Weights of a small GPT-style language model, trained from scratch on English Wikipedia.
Size: 20 layers, width 320, 5 heads of 64, MLP 1280 GELU, vocabulary 3766, 26.1M parameters.
Architecture: LayerNorm before each block, learned positions, tied embeddings.
Each number is 128 + 24 x the weight over its row's rms, rounded and kept within 0 to 255. Layers, rows and columns count from 0. Numbers have three digits each. The size before them is the row's rms in percent of the matrix's.

# layer 10 attention key, 320x320, rms 0.173, rows 319, columns 0-159
106:117120129151115156111145144129134144156145119168121169182124155089117143156103113126167115104156135142147134165166084147155154128110130144160145109112100109144191081066142111100133127137032122127113132142147163093113120142144151057130106089153138115145153104135122158149119111112120109142134132167120139108102135098134127138114139127123088108148124113139140128185132105138156074123144118128118109091145140138122141133145108078087139127122163126139162149114131137157103148101148154
# layer 10 attention value, 320x320, rms 0.172, rows 256-299, columns 0-159
100:131105150152177112120117153156123157123117161127111133093112155135151142135145176136110123151139139161114131132089149105152126149141141115132132104152124151139137133149168081158133134141105090148095105143147173120135128131132145141176105108131106122110142106094157123166110128137082100111119128108144095111110134116136091115101146096128139087081096096147143169143115141164114141147104137130158179074118162141135105102083113146130106132137166127101100124115113084141168140155096088
103:104121166144151119130100086157148149123121098119114150134129134122144128123143120131103112114141103139116126102126136117139158111097087119114127130119140114134130097111124120120120143108172158150123094131165169167119117141154116104102113140106143096120197129142051138124104121115123158149108145118132142128118097119148126179135159128120106193122133152144120125114162125105121119087104127118129137099141130136135120134103155122104132129123117154142149134112130097147102113061161113
100:129088062128117136139146135147129140158144117100101097144103122149122166114166142149122138128133123138093091144184121127084135185199126123126128123120139131135076149121127157124096087129167145169142083077165119147131129164104132110104149133129124147137097122141105096134167142113174134114130103133091136146132130117128129141133135142118098091117125155130116164136109148158128111106156103169132140093140151158139167128137139124139126130134150132115140094133126091094130138156069086
100:138112193124156110142108133184132151128113103140161122141151167136108107110139098125075089107096117115158109126153089137118108082144126151121145074102106153114164098158112126142177094098165067160136105127156100130123127152109161148140115136129120131090156120185145151129145170125124114209154113137125146129145177097117090137138099173143134115100099128114158172153151111048102085132147111198153137107139130112152108121125140107112160135117111126071159131124164075165151133097143123
098:135114107060124099105121119134125110157124165119130145143171114128132127134097114102118154111148134143108154133115158106120111093171145121108122161104108128150161106112118094175146174185152082099113120135134134115142094125111158112173105103154129112105082124113129140094135129104133138161083102120123113141103123108093094153092109139136075094128142131120143160100143099165088152095112143091135134130157139115121150134108107140108110154122168145097162129142122052184142129111149135
108:150132131125130104125129130120114137104113155115141162117121146117146079132119153170145127134118163132102104076111119134141110123107162133142149087118140151075121109102154182105117095121109113122104141110128125127155136196150197137100136115140141152187177145112146161102125169146169146068134138173081115101077121141102156103140141173113134110096111116129122149115077134114123064176129184098102117153122137144156140114111130149147096165115130108102113118117104091142160139139131090
102:164126119114136160105154142150164115140160164143181133118142159114147094142133070132146151064172079148144130132157098128094161137065143117151113101132114116124108124095122126162114176161188137126121127129118111123140157129102142120158119123136144085138144115112157123121139120125120184160115091139116147091115121114108116138132171110143094126143093141107118137162126109067102110124133164098107132093161101155171104140146136148157132102120148120111111154125083156097122149101084122
098:133164134104146104143148140148138152147155103097168135102119137146124117098144178125116108106094155124127154149114120117156134107138122109130096118114132155128139133131106119110114124166113094092117132129101153112125089183167147120109113114113132118126144107172127123102140152131105085168155123120118156117131177106096119174142138125099164093136142151114141144137101110169107174126122116127174079117132131135145102156151149178152082120196150119122127132126114082103129107124145110
103:146096121144093141113117092141096123115129130141103136082103173153169108153158140125118062140160137103106136166150131120143150114094141129160089128101127119158152125160091174134145138112125104124125118088117096140110096156133143120173129071124131104120132134126108153108133087184138109142128143150154106144140152104147135143123108148091083149094139141072124108120097134116138126137165127121135136069118125127160113151122098104122140108130121139130130131074100130126144152134135158
098:127132105098135155138105126109159146151118163102128125106174123108110135136093145139162098097131142127092133127146099088115159132130137134108117162161107138114104122130113124136147107079127164115132131154119112141166164138169125136108132147147141126154095131111137139146135123121155119099147111100123185111128165143105099078105127085133109129132142180095126100141146092169166145134105130092150128141070136126152083134115143121134107171146067156106166096121145114077144119131148169
099:167114118113111119149158087134111091130161128091103081139135158113132151123122147160133120119136103160125140085091141099109104107091094069130190125119093170122114113116137105120094083155130137126159129177129118095136145126147140082140099096135157140177086160151151105140135144113132122116115113133131140126160132141122161116067164095128145137129121102109170103115127139116136121129148115141145111099150093139137166150107132121093145114131151133113169108103146170094113136127088112
104:104126110132118143107170156170125126119122094143111151170166109145112173127125123085130153125089160109090166128143146104136059104114125120094072130132140101146124130119149154104135143117148157119131153152155099151066094135115148126109106096087070138131124160118172129111145098138130081165112143115159084129162097157125083128119168134155096088181110143154137122152152121128130124119097110145146153152121158161126101081113150128145084159155145129098074170156098160117082103111133133
104:150173135103102131113122144130097139105138148164104170137120202137172157156104090158122095105086129155119124120140081153131105143141141111105119149125129121164101114100096117140180131120072115131115124119175173124134136141105134130110145162155123135096164090134136123189087151141144094129169151109160104115115145123133106123128146141133116123130161187111102128146111134128074118116117129173138134130145125147116176132108139140130131140154121099143086125052165143161152100122108086
098:125083134112112140113142148103138106118144139113108155136132137150108145088108082093138112188123117137088109119138131117119109139100134146101133144140130113114154144151116117152124136112122126122176129151113094126116126080109152116085090110135148160140117131116140107123094093126080145108105164124149126054092155116115129144144129107128125137072137114066119116191161141135112115110114142144140123145096176096152133136123124083160096121162142164158155098127093142133119087125115104
100:167134189132104123104118138133125127132112121119114121103139158162114172126122118144123120121165135077170101133121150102133127105140120114131110123146135146091114144126125079121146117123118129108134102101147131215141104096166149098136121136177144115143122105100125080109113152154146126141119126117133177141128140127067125100147105146118135117156123141125119136109101184135103142123170115115104111134138145097128154139153091098135157079138130098151122144171176153163126149104122086
091:146105146099147173134151120135127164159097184104162133113125185116116135124140055089145137091114095171093134112152143125106121139140140121117113106150121141117131097115132112112112151181122122147093102147106129122140079090108139109138126153124128184114115146107141124124173113152107156143168114177187102154082139147184156162150181151139101134137126110094140185131152109123200096157131138166082151134113128135108126123123180154115137145077093111138100113121135103091108095129120116
103:140124122117122126115136146099129158119122123142122140145131131143101131116114127130127155121109143106150115118160118157190133109086184070134138109065127123131118076119119114128136149129084193113111110118165097125156142093142082123109148139131128131132137125102130127088109183097127139118118131121173151140142150125126125127137075130155126110144113128111149080166097101117140155133192136144104159164158125126122126184094136116129153153113134090168141135120113089114128132158111158
102:154196119141113134105128097131140147134145144090150136175139104125129119115111139091148137115128139105121164163146116095139142089150157103143139132134149129119100136107100123146127108132135139157090127150118110137116138099122127109121149118107092139120147113098106151106133137112152143147122089159143116111110090102132146202104157162110095131121120131143124108167162099111122090121146157129151121135159125133057130086129142126157120153101142104200176123135092157091143086169121094
107:147099170118103099174149118102072114151142137113131135124091161156143113115142136129118105063170125123152154135145143136113164135131107154128123115149115123112126167141156128153180151116128164101106113140137135164129118147123106133104138114117126128169142101098113194131094098106157116142119100150107077105106144144130150142180134163165076130155131119112127120127097147133153149069136129147146124124102114148102131127150124143138100121129123127131159086094117126131133121143153145
103:128201137135142139112135123159102094103109128148110119189168138126185131141134134122105112152092160141151106135078146170148153113121101132100113138146111147154125138115126106099098122127179156123119105147125151111088106154130152075142099145137160147122103140130142138113078133163098111141112099123113120132089127128132091127130114117124123109092106153105146171116132180099094139129168132131156105131140122087132064123098107149130116121124132143113125119125134117111143164142133086
097:098151112121141123127146088159120108126112124117102169146136133122110113131126133122149101137181151096109075134096103113148110176165049088135082097138125129095132124112098129106143084151160128104141151159073127120149134130145126090112169112124154134153130113119121134151144124116155140148114160134108177128128100103138095156115131121118103091123099126125134124138135143089111144141153084155108117127116128131161167136145124151138127113095116180164115157145122076130105132148180079
100:131125135143123132113110133130122158117104115112193153127124122149115137095127112161116157103126152122101154114142150114133177122140106150126124122087142097102142121119075122092173177111146156093147148112114178116126142101161113122101128113108136097116138137141080163141161138144118114108076147149126124160120137163149086097153094151164150149153162119116089113167098122157110111118124131136144140103142118101093112133134120101154133113089128140133159155130085146139146142090140125
096:155101105177101123109144084153177097085138119133137132155125131168143090127101105123149114104155121109108116114146168109149125097130176091137131125144099139131085154125124143120091117150102116164115150193098159127082095102153149146097153107134118157102081131145106115139133105148154125134136156080143106126149117158128138150112130128112154114137101112151086137101126178125138129132146149118144168151105137132148107143123119165156102078121140129100127145108115093111124109130153155
100:120144166104113128095128116182115078112133187119175141132130187113116135132138107139111148126113088133146131183125114098133143117174156094151130135109175127088135154109109121127123114131129115098105123110173114119133158134146127126105089088119141105169183111128136158124141119130105163073185139151104111121128135144138116146132086142094130138062102167097127146089115120126108153119122099148130116113128161138133128167155130163098114118118112115097115140116115116153120183116149155
093:092192168140136163149128112134111132096136142089124146082067126133101092182182148133125123081161114163092126100134099119099112148091150113147068122128102105118151134140135122114160121176120142137137128111118159134090108180152120163149112140117114120106185140142124130140093117125112101151112119067110117126145131128133159127131132144101129117141094127136131172120170111130143131093119120105135154143143114161157130140126125075106145140094122113111153154138124125121108120160129103
096:069127138118127127142112110103147129115101134149143124103128121146124090113145127136127131126148145130138163100127104127115117130163164116126071106103108104142124155133122077138169139145171075183134109098160121167111087114153100141159142116125143185093079103149139100089152112120146110142140145144111152096175098129162156169108158104108175097129091150097114126142137101113092142128123129127141170120120146085119137131060122104130166151129160118099179111131103104071118135155102157
101:189137100107129109123163124150126106076118132123137152132105111146108140121110086134140174099144171114136151065120084116164126111117111127174127151184131119140122146134126145152088126133145140101112120120106103117118120145126121130116151148074158176180138129130140073104118109112138181082165130100111095101168134133114136164107106111110115132111115086202136121126153120106146151166107106128109150090103093115105073157111155131140134145121096163105135121146162115111124121147110074
097:085110124083174159096107101127157119139124117111093150120110098164145125158196107106096150132121125138117124112150088106113100076161103115118164137168138117122112185133096116125128120118150131146100150151129084142150092102079140133138096110117116163145136141171126148133111136075111166143157161156169138090118135134162149126097142098120127119121146190168124143116126121081115161133118111147125147132115122126105135111114158123138089139144137100118156082146117132104117128127127117
102:143147158132157116137144144104136120123103101134101142124122127129137197119152151119116150105148158022157136129136127158174158179106156159134111123122113125170121140119111151110160136142106114102115150138141126120099121134090127086102143110141095095110118109099117120156142144139093135118132148148120109153140141140138113110149130127109116111124201132133148108124114111121130164126136070124171146145123126155150093164142153130121103125097154133118168125121146099161131098165144131
095:100144133144124157142141135175098142146102129147198120128146144136077125116120129069088143098145101108167137126106155108144107121107120043130142099133094096099127128123162092125173113136107119147136126132130135121137149128114109131132158165117158124109133118151136076115172140135109097150158140101138102105085104111137143157161160119153152148103182100115128159127131139099135112150120121134138110114114168131160093098143106141138118132112115161105150136160120166124127153111135106
095:128142128108156112139136141106148156150145101120108143120105130153152151121150159115112113110113170132141108168115106102109101156143123134110097112136149193137114105095138104160149147111159106145144158135169162140165105096146083115165125102132089126137136111089103152124117092113112137071154147124103132108148135117145187137124133132122130136150129082148126117146139117124162093133123103108120063167128145122151104125116105107130121131104130116205122106178122104131089176105079112
101:134126134108071120149146099156129097094128106123099140160116121132110119116145098130109095128143134118099091134139130092083173133129161115147130116164133172095101123111153164134163059173160095131160109122122159118127165119116120114108111085066117095152107127155050147099098173127113111146123126131150135151092085103138127114149142133113162107155102139147141119110129130109171123121139106117123120134150131091166145142128142131114087092108140160121120183106120147105165147094171160
096:091106133134142096176121148092126127128140115112122171101143090141167160112151132082120153149133161095139148072136144145084096108120094134159111125112103135161170170135132119181128176134097126131129093095146113169111159151120106153105095131115126147154142133131086126133147116144138098088140114059121094146081140133109118164148084071117134127112143170112136104102160157111123095096147166171124170143119150101139095132144158104093124140125132127109162131128170150141112108133130131
100:138093135159128184092175143129117099097100145109129094112150081115118141158121108140098129136116104152109132182131093104137127073110124124144154096113089102084115163098101107107173105131126146155096145118147103145141112144086111072097129090162188137143115147140094141088165142150153151112099094171110124152171100126117115111086093098150124123122122108131125135123145159082138109112097135169140106164139143122135161127157103137119091124123121115145148103135194122120123164175141121
095:151110113090127119163145074135141142105168092133168138134116094129127133141134093087097130142114140114135107123113158140107131110132137097153154125159135157122107105123202128136168149129147177128110107142113130180105112125175073111144110140133155133114117090128137136119119108159137146178129142127120115147170148132121104146147122150132106148153152123099115094116112111082114118162140126132105076067154145114153169142150116111162105157098157075136099137141081112126161138135091125
101:132079173168088124127134099157134111102162158149122111150102105107154130081144128129135135130143107095152133097166175096130168158106138117136126130112127091126092132096156133144138116119092124143182139100102156170125109088134142129076129125111129132124115138130160126130171092120166097143136149141172123118127116137093143173116112148113120121100154157154146110113167165132096179148094141129068108187074122100113111043109128087131087134125113146133143095107153140124143103125144145
106:128127106128097123139133093133126111110135102118123132086088139128158132123104161095100095071101130105184154136106152094129156160147125099149065147098119166146145137117139136127142094097102126090138125105144108103108124095129154142128188109169129096130141128125146100142109134171095143139111133141139112118089093143158143129117140136111148093104131081124156121111132156143157140113111177115161141152140117109162157137171155108174131133104121135112147161121144119090146161148132169
103:109123144148158131155148124135144107091113138085151153125109106127137100091148176090121097066112144130107105114146138130154125090129092089182133084125103123084154116108104148133123092160160120130122110102144094094127113098137106130178126098114162113177113091153144134089128120158104153156133139136132099121104123152133146111073141133097127155134151129121135130159130166144143178140151145132108103145098140159133108195129128171156102145095125121154137134134114127136132193094121112
101:140090084168126115106166117115138127144132146090142100113135138109113146110120158121140121180147093147154181128121137129106129117089147121178160160141103167106140132136116093117119165126135155106092163129134120128117138138140104159111108115117098145150116135123084126099138165113140129121109174118105145120194121147167153070120174111092137128110150104134139122105152130126127119086107114151098158160159147100151132136117154161174168089105129129113124059136145077118127122158126149
100:163113152122163167097128151099113140097174084151157154128139129134139107129108122196090134144140150112157103142139082148128110087119138163133145119128114154075092103139160094126147132122111146111163116146121173112102130186119191123176139126133116140127145120127094130117164158139103109124099110109110141126139114078165113140124142160110153125118146153114108126115202154104122129153169138130119167101162115106124097122090152124137113124144136138143136122104142087136099172124110118
100:159156135162133118138149148093097136157181101134115121161144129126113131131150194096127131113157074170150128148110157093127118124135130098098140149138137088128141102116139119146122170112090118130150133103123122147116141127112111138176138120079115141128140145094127085155135130156162179127119165083155095097125113109095174056101109110145101146105110144115157151135124123134114110069152122121120166135146103140134140178120150149159114154093155150148136085153156147121080125184129134
091:157159120117135140104145135139087109124138118083136116119117126161174098118101155125151113112129118101161106146120174112139098129172174109110128154118102164164111092128129140142127076158144145154075155106162136106105148126146121120149117100075151131090123113099129114148129135140114149149117106126076131088089111130142080096123124129134156168112173109132150110155182110114136155127114186163071144124144150099087129144126134105135137153115087163169150128115134132129136141122137117
096:133144151119169133169147109099113166158087133152113147127128145155138160125138109143139131126070119111130139146106137104150118069148089117125173119134123154135172112090133137113157131109077093116111111128151134134118130145154143116139084131119151125138131114123133167129088100171153162139148148144141115151126125143114100121110116148109106105119112098151085131109125115196196077096134121132131098129128147151102166155108143135124165140163149152129148138078154139158102114143112117
095:122151137141148139145146158101104096121132161127134132114094158150131122129071123116128162113136145140128142115119149153122123133138123156178099130130095138127114134127097111119121120108137141097110119106146109133136130152113148095104128148155120101096125123134221119137160119157149103146146149070139149155114139110103153118142110097116166137132081114174099109135152136115094121159133085143155122118117155141119137107128124142125126200115114120095036163119149111154153133132185085
# layer 10 attention output (transposed), 320x320, rms 0.217, rows 256-298, columns 0-159
096:142136117124107137105113114098120136190132120189136126109154140124112141147112114138154142157067134153170146100174162068124135134107164164131130169108145126140155116137102131079101112106093140157140148147159113116108102145103083130092101120136192152139109145116148168162120139089130128149143136125151176134122100117107162108111138118093104169161135133123137100143117161124139134129155141138117113150168105129119139153135086134100169164107037080114150145107163136178118118151135147
098:153121117111112104148145147099089106114126148123113120127093081132143125125115125139156154178166137116100123129180143147182097116127144149128101147170125121165141145134136157150136119102067098119119134120139102109141153112131116166158166107109121162143089116129168132112135109129085096107137159093128093135157137146113098128141100169160134099116119121095115158162154063123134139161136160106112109137180110145104109123135109105120107133149145124127120130105099115137131164133092169
097:153173123111153096125112093130144132070136093102163134101125103097123121160133082149179163149138109134128127119103117122161134080083149129100139153103135070116124149153131084133130131138093131128112135176092122083165113065147139115190148092133130131149124157150142120131159081124128075095105148121129168138091146137148138133166134106100116142123125112110103140121144108145141166129136120130101120108149123093115121118094100117134106154132110136134110132156156140137147141125157131
092:116133082185128137132134130110147162160117113112108139117117040117145122139148131142140175141122140158120182155132143134106172164097165149144097150178124120112124121146143111078139149132136144092150139132116090115098104135137088104111158113118104126090142127110132094133137118126133102103123140163140102176076118148101154074143132099148108162137098127158113120092116171139126152150108130103108142101142138148141156131138092117159128110136128105212131126131101129137097140150122134
095:128149164104142154160145154105159170080141124119128122166101108139150115129142160146097152137073161125141130125119111083138142151085118071123131103151093138083136138134112171072120090134106152158106129146132090104122142135140137160084124152104140120162157143124145132147115126124135119085154166117125149155135137137142145088123118105119184137130127117102123129108132112092171121153148067160151136140146087135138107113172140101160112109134110102150151141142125122107117074115093110
099:129104138120141079124147103156108121121159166123172126111159152160090139125136154124126136090124153126145127129139120114142126111109160124112088152172131122151174159164093111143102135123150096135127159155135115105107096057110101136111119113141119147082065114117128134127135131142097128162118119063127129150149112110156105120124099132115137107141147139103181133089130124143154131135133097123126150077108159148115131120139127129132156150109117104126140203091164117150143147130147146
098:082114159144176102119120100108149151126121110121089149144084138122135174138146140082124179124128134100139129080094163087144114096176113136120134141171122127134108126141155094102143102093121121168145151156147134152129149104137102116133175124143126159100143147104137139114127131165120102066134167107108155113117111150134122133107120087108125117086180133130125126164149108125123127131088089155090127186135133119123186148105129116112125178109110148128127120118108105134153092138161128
096:135120150152087090176098127093100081119150103129143125142113117135126143131143117124108133073119115102142130114138155108113142143126139149131093141117129084161124148133136167141127138119107126167089099149148126131105151068137134107181118136133144107105112149108133141137099139116161127100087082139107135119108087151142147139176107159129094150139147159115129116130137144129158119075136154120115119141129110125165168103163122132071119138068140126128103129141154121176144141144073116
097:099152152132169127151088139134127126151101109105157133157131130115103124121137115100145107096104093158144103150151157123090152151137102129064125093138170149124116115147167096151145100108194121136125097151116141134149160083147116147114162158104117123119169094091145105137131122086082144116120148072113121102081098171090119130162144147163121146132088105141098193104110101131138129145114162098135103171141127147106149109182154121185127141119169102132154134153124109136107112113128132
096:111126125182134149072156114141112095065148127125140123092143122145148133104163121111121166109139121098110134119137165161179138092112128162149101127128163161163107127150100152102123124150117116175157124134103149082114101134139142136117110116147117099151144149143099141106110141142089142137127138153164112129147065126093151134143106155146123142128116149159170141106094139107112142103134099115121123161172103142090192130167136137170150119114159104174123106139137121160146144092143112
098:129108152127164128181102162103121153109098124163154155097126112166124115140125132142125141175120146115196103126134140112140134137133145158147109114117136133148108151165110096122139151152179164141146142124128119099089115154132125186100101161166149125106159115115134187117136189171110139188143112142122129129119133064144142088132133103116101146134156144139158143150126109168100168085090117108078138099093129147150153146123111136164129112120124124111117152136182165133176087164094096
100:111114105140120164123162092131130168107118114110128115143105137089161155125118073164140105108177085113141135130093115178092166154134131138127149118082114155131111108131116103170108119169102121115070078151106145105187155144079146122100142158158169132098089067132143134171098110138152125124119107127104120118117160112096138115103134107150139158087149111153139110139120137126147145160136157129129115108118097092117137122150141129105145115128138114141182155171152129127128155119087122
103:100113073147131089156122130110161127177103119129132094124141139110116114126121121121131152121164079109145101081141124103110113089152153126156124138072151120112143169104119091120095141108132138117077170157129083177123137160093127110087114088096122157089111171134137126144158133122128139094134122118083114155144120142134133138111112136174126155152137084123146186124107166158131133172126158138143154138129102087135098123135131129132139132162095178131130145094083119110087151117153151
091:087101135159131108135128142109124128112091110136148147135159128101112108113128124134158143115139101108128148141114113131123169127158098109134131097139110154136105134099127104111166129102190129126095138133143182117161134141151109124142143156099072067135129104117104133156144156145144126118116125152058100127117118133162117130100105155095118105146116128157116113084128098120104116171156090133135157131109115130132149148155128116054156107117130122104128130101178170115128152164138160
097:108106096136133143140145086107102159106124153120115117146144110092110105099112150103147117135121110173160121112144091154114137182184160130126117149116093117102136125138154153139093133139191099130133163122148145084140170157118105109109090106124113151125123184156126171145171048107146153119141136134150104151134120116210101114154117087111124136106119125130100123160137076099107131132117141141137142127099136107131141131133094114114177123167191147124144117163143145110096121132140128
087:113128104147110077097100115129153139116152095148127128135138103153139170153104107169153131156133202085164105173061104138112158137090110150152128152093104091113151154115151142118144067072101130107157170131120106145140179155130139096126144117163131086100161131160127136100123172109123116080110137093138153091161126101101152142079133110144147093159155107173145137154128124180060116146125124109154144151110164141114106137128073102131147149134128137122172153108141121177117143149117121
099:120105130117167118088128149100137124141140113133107139107129131115151094134124128159148149117105109120106144118114154107100130145147098142106082163142117172103133147134123166119158151091126122100119155138129164143083142139104114148147144148144153091103078158102114126122170123144164115130120124090142122101126114148115139120131125150121150135154136112119091126108174153139131108061131117133109163156104113126075093149159132150136106100175103160082098124123082121141120134135147124
101:133099116135128152139143112138129101150116140150110095096059152116134116140143112140092106166126134100124100121142143153116107171093116171133143090116138143134147114102108094097166170116103141149144129109090155102173105101146130134132112094150141109132149072117165122140159172142084125112078174116148145161143102155147127117168101113166107092110148140126101128137070134101114141130126141115101144142126163106162120167124150080119137146115116141105097142119150109158106139127153082
108:118183134165140178097078117139144123095167081173168117109157111115119106156146100110108123124077141129099161158153133149090108151182144103107114149105125116121186089087099151133140105123076156124102112092148136123087134069136189184147148157139087124102097168138111087176159138125103102091135138147130137123143122142110140141083138134120122136108136126120124114136139130141123116187129136115132130134135094132106120133157145087127120111134186129116115129117165102118093168113134127
100:129067128116092131141138135125111154188102105114142144120134110136120120110109143134179132147102105133098140097204132076128123107130156104164154109120146126137128086108102117142089117123088120103158145154164140140176129125150091120103132110126143167143113133117139094174155090093140109144141165122118140134148137091091108115094139129157124132142139087143142112107108133162136146139139115127152111098093146154126176105150123076110093149164124143134130116093130128162151090098103123
099:120112153095105132135144152138163124105133105100148097099095156150192175118191116114119140129091154134132145137125132143095152102118152162112144136109141158165129163118123135184121109130169136123101127086153128084138125131086139116132132094120094151119109154145151142111159136116145104135185104083120142151091123128117140104119100090093104133130138142123126136131121124149149141119145135118152133122122147116095135141098117127144158081145103062144139103095147096137150136109126127
095:132139123121126078088172151140151113121150125158103077153160128122185086163170130156087099098135129144133101167085120194123099108103157088102112100150131123108167135165160142119141146123091133125174114134156139132144148142118113110150145194173144108135147094137113124101169146098144082136130136152137124116126131127129104110132136129137127099105127103137119114121143147123148106120113138153098112143116152141098125115161161148077134146153126110143120080104144106103136148131128123
090:074124138123154167124113186178054134153065151141120113121123145102123149116146123116123145150132143116115139123096133118125091134091073161119135146157129137130147111144139137133131097137151133112122118103137136137176177128135170070100122174142110088096110100092130128101134099120111089125098098142099132149104168134140096119112136151155114129109112170109165080171119104168090158150138099107143151134110105100094136106093146106131139152159121140170155119138170167118141128121135096
096:148167099114110123130146067111130140157118087117175101111105125135140130153125140134115149141090160130107128085114116151107098121146155157132134148181106140130151146173147108122109138168153091122146111140117164163163110117089093102114125136111168148101091105099131134147132150125119141097139114164100132140088135106126157128112123137108113171130116130122118128125116149097131122122147125115160171133129116154165109139121128116138131101117116132149136106114138117163130119137124137
091:125134139080142113156137142147127143135136164134142080119157110123116122074140137107143097124077177105127105146111146103145099112109172140122157144118130145122105060165167124134114113098143091112126133138098059104127150080108095166136121119133147160178107118132170150090175130094141154134189155123104138123087122106100137122128126078119126165168158137103132138102129136158108125158145138130105098105173120106101152101162121143161129145156161117157119107126121113167118166116130126
094:192125109124148104117108115115127137129138111127094123152128116106104131148128136145129114079111144111167121170109119150149156155111080118108147124124151154152130110134161133111078143095099147097134147155118107113145157131139108088151105101112107066132186104134124135165161119100155124127132189125131098139105117118093119120146111111166120138144154133139110139113162118136146148140166141131132072168098104115177123145116176138151096114123076168163084166113113160106104119123172102
095:132128154158115184156117137092120126118154123090121112127163131125139153123130186148144111120103108181082113147115161096146123157125153122102118130119157170141117136132110150107124072125113130094089140083152143160144170183150077148117117121177125116121051117143098187146140119110168109135122102138143125159143119134141111109168134151182120127124132151071156137103137137120129100145143120130109103121140166132155164113116104136143087141126160121111105151112122096164128141112146115
092:127145105163099150128117152101134135098142131112136125097147085118139101148183138119159148133119143060129113138095127126149131150128098096116135132107104128118098105147119175148102153155138142130140130127144150082102149157151123165114116086128168117153105131081140103103135143159101096125117081087107101105103125082127135134131116163135110114148127080120137122133133158151130064099148148129120118141143157083136123135132080121117122138127103121135120157132171149157128154148143117
099:145140130158116128116136131129123086148115126139112154141157159119100100143118090133110138130106064176109128127135155097074103095124112120132156148121174178103108159140152094129128123057087153198076160115166121110128159142130147140132137149153125109119133146122108134136084085117160115131125098135140138171116148113129112133109096143153117148133092136086124138156127166131144094153142159100109155118079104126149132124112081099128135107138082148081109094108124131119141151155104122
092:138116112113115126083108146107128129125100153145136078161106089160161125135127161169182107131107135103163118132114114148091123148099116161114121151112154104124128121166087138149103180144124127106151152079123175135059115156135166119100120065130145130083167148133133136173068092063134129133145142168139125136134112168136098113100137119123147095140098123110176103134091089120127145131108120127137149140144127148119168143077137152096101127159148210131104113170113108125100118142125133
090:171130106156139177133098136160106100127103112106137114156124140126134125171135087151116101119135130138100145103123115107205152147144103128123163128119134088124159128174115169107086100108090104125126099106113126094088127157093145107097157139095133113113074166119114097090144124176181172195102138115149115117082133133148135144120130114127098124131124168107100137119114078114113106139137149146136139113107125142101129131131128128122161138125129144131097121125094098122130141126129080
096:159101110092130143154133146106137114133115116112140096131131107140132162123131171115164128109120111148162126171139087133102096128128132136106129131101131101140153136122111117137117184119070123110111137104141115075124108120187115126120133157113135174122144125115141100131100079133130163117105126163118141118168143151121124128125095127119117144134139136077096153107174101124115157134144155113163149135093137120138121078157098090109161162139127116119165088142162142093132156154131083
098:144124114120096178121134135136150093137122112115111164181132119150114134126133101151144112132118086149095150152123104121139144127116111108110153121097162095095116091135092117083113082152127114119096112125117150121124125142123113178144153117105131148129131129136160130135118145117133131145118108160136132081132152117180143105146158182133122114115111100148128139107114077154120162148192136079112108135097150137135111108165102119149127157142158128122100147140122120105119169119133116
095:123146110115134099155122141112129129175137117081114145110116107141139138098138122093112138173143129134178157094105093118129068159149094136091111134100154113165134129142125082149124101156139116134152112183094151053149114122154118139112136122150081112115111132117082150181130090161128108128120095150142142130105141152151135099160157111113116156132119118123163132106132079124094176143133101115148141094141118120172100129088160132128143093125157135124145107139129123137135095147106104
095:122140127161130099139087118122133138190120105146117156160112170111130109102157137185114180086127153085118128191118070107107113115136134155141099127140137087132138139124102151125099127097120083102148133124139127109104149118130153148177144137124107121127098117129118123115164097103149123088157143116105133123125146168134114119116130139119096077110140131117117137190135131094154094102114143145183152151125094152153140126126149153103137132127089193068129117111189145166130123115127122
104:098135089089131172103112153138153109149111115097109092120130170163149103147147106124127132104150132146119152131134148175133124094160104141111119104129154125125147115122146146112134172132117103103082153140133118100160142120120106114134126144136104141123144101122121117159100162161102186126072106143123122093148157138113106114126164146122149110152155083148128068168104092162126088158150151104145111107130126117134148126174123136071125107097144121125131177125112124137101146097148107
101:156129132092130077124128125093111151165155112114169129131176117158112129117173133160121189132141118167108159161116148124149129120117124111104132136114127121147122101126096119126114140123177155145144111139134093113093127116148175140117139157148095122140125106110109126114147116149137104128093112073146131143120147128102118133128133123111141128128118142135172110154090131106123109143153120138133127142091121119139137184103107120141128096106166122126116088121093100089113071114113099
100:156145105095133121132080116133134155189142119163135143122180147101122152119145119151110139163115114152109114171150127145117157163118131137131116120130133145154113126133135048142106124060174116123137138122120109144113143120125130144166096112163103142084136107114134113140103137145135078137140127128138144126112091143125180122174086131157114101084092102116093120118156113123076086116076158131158145117153099096135147119123120105136151099151127153087130108123166147088130085129106124
102:096129183091106146135157143131124103098119118138106129119135118139128111128145109118138155070131126109167124133119169156134138144175086152120095119177130129154095161155126172109182128151117121170154114121146126111126048110137141135123114135165109132118125149134116162108119109140174152149129086162150140104112150121127151123085138125130067098145116159114139091131151073142116110119108108120162100134074111148103135148134114095109123166099119129153131159135089158133155108111165111
094:109137162141121108150131107126141110164102151178116123133104119094113153159102116115182121131141104092122134093119151132109142160099173108108126124140138120145174130143106208097097125115119119140092151143111063146205111151093103107100124127129152116105104149136137118148130119156158116140148174135133126162095116183152168140076129079131111087128126117151141152130117104110110155122091146098121121142131117145139186123082085140125151108137126088153121091125140124133145139137119091
094:110107138147121106097121132139138115140113133161078156059126106113116134102128137168128110119107124062122164142113117149141143149092101111163102091130133141135094107141174122121142124104132151170144147147100097150105097078134140154128138132066130113151143122135117151093109130131064132135147108147092134142147129144167088157112111145141143119155136100120134089169146130112123092113130136146111106148086157121120113138128108156100145101133135154108139115131118116142199135127099156
090:124102152109139145119127109137153149105121126141089104091119110119138146091168124135114152131121101119138129170128136167129148140128095137106132117134198132102171146082108144089163172112074119103147131167122125143158125136136095130128153093168093137121105121139135137135142117166102149127109139087156164164121161124146136166152120160141080105098117159089102156113127099140098118128108086140130121172163108128138136140125126138106104089161140156126141097149137121120130070144120119
095:122129106157121158122148151119111149074163111139101119133102085144104105135111141118121097126114109147125106134144116135097151129129142154098082170132075110110120138132114146083073113119188144111138102142118141112157148116133096136114134143142107127090086111134103101174143118099144141128131126118115157122136150133119136123160167120099122164106134161129137136157151144084132174150146121147141149083133119106161113116163129123145133147101138097113146156122120085161177170126130163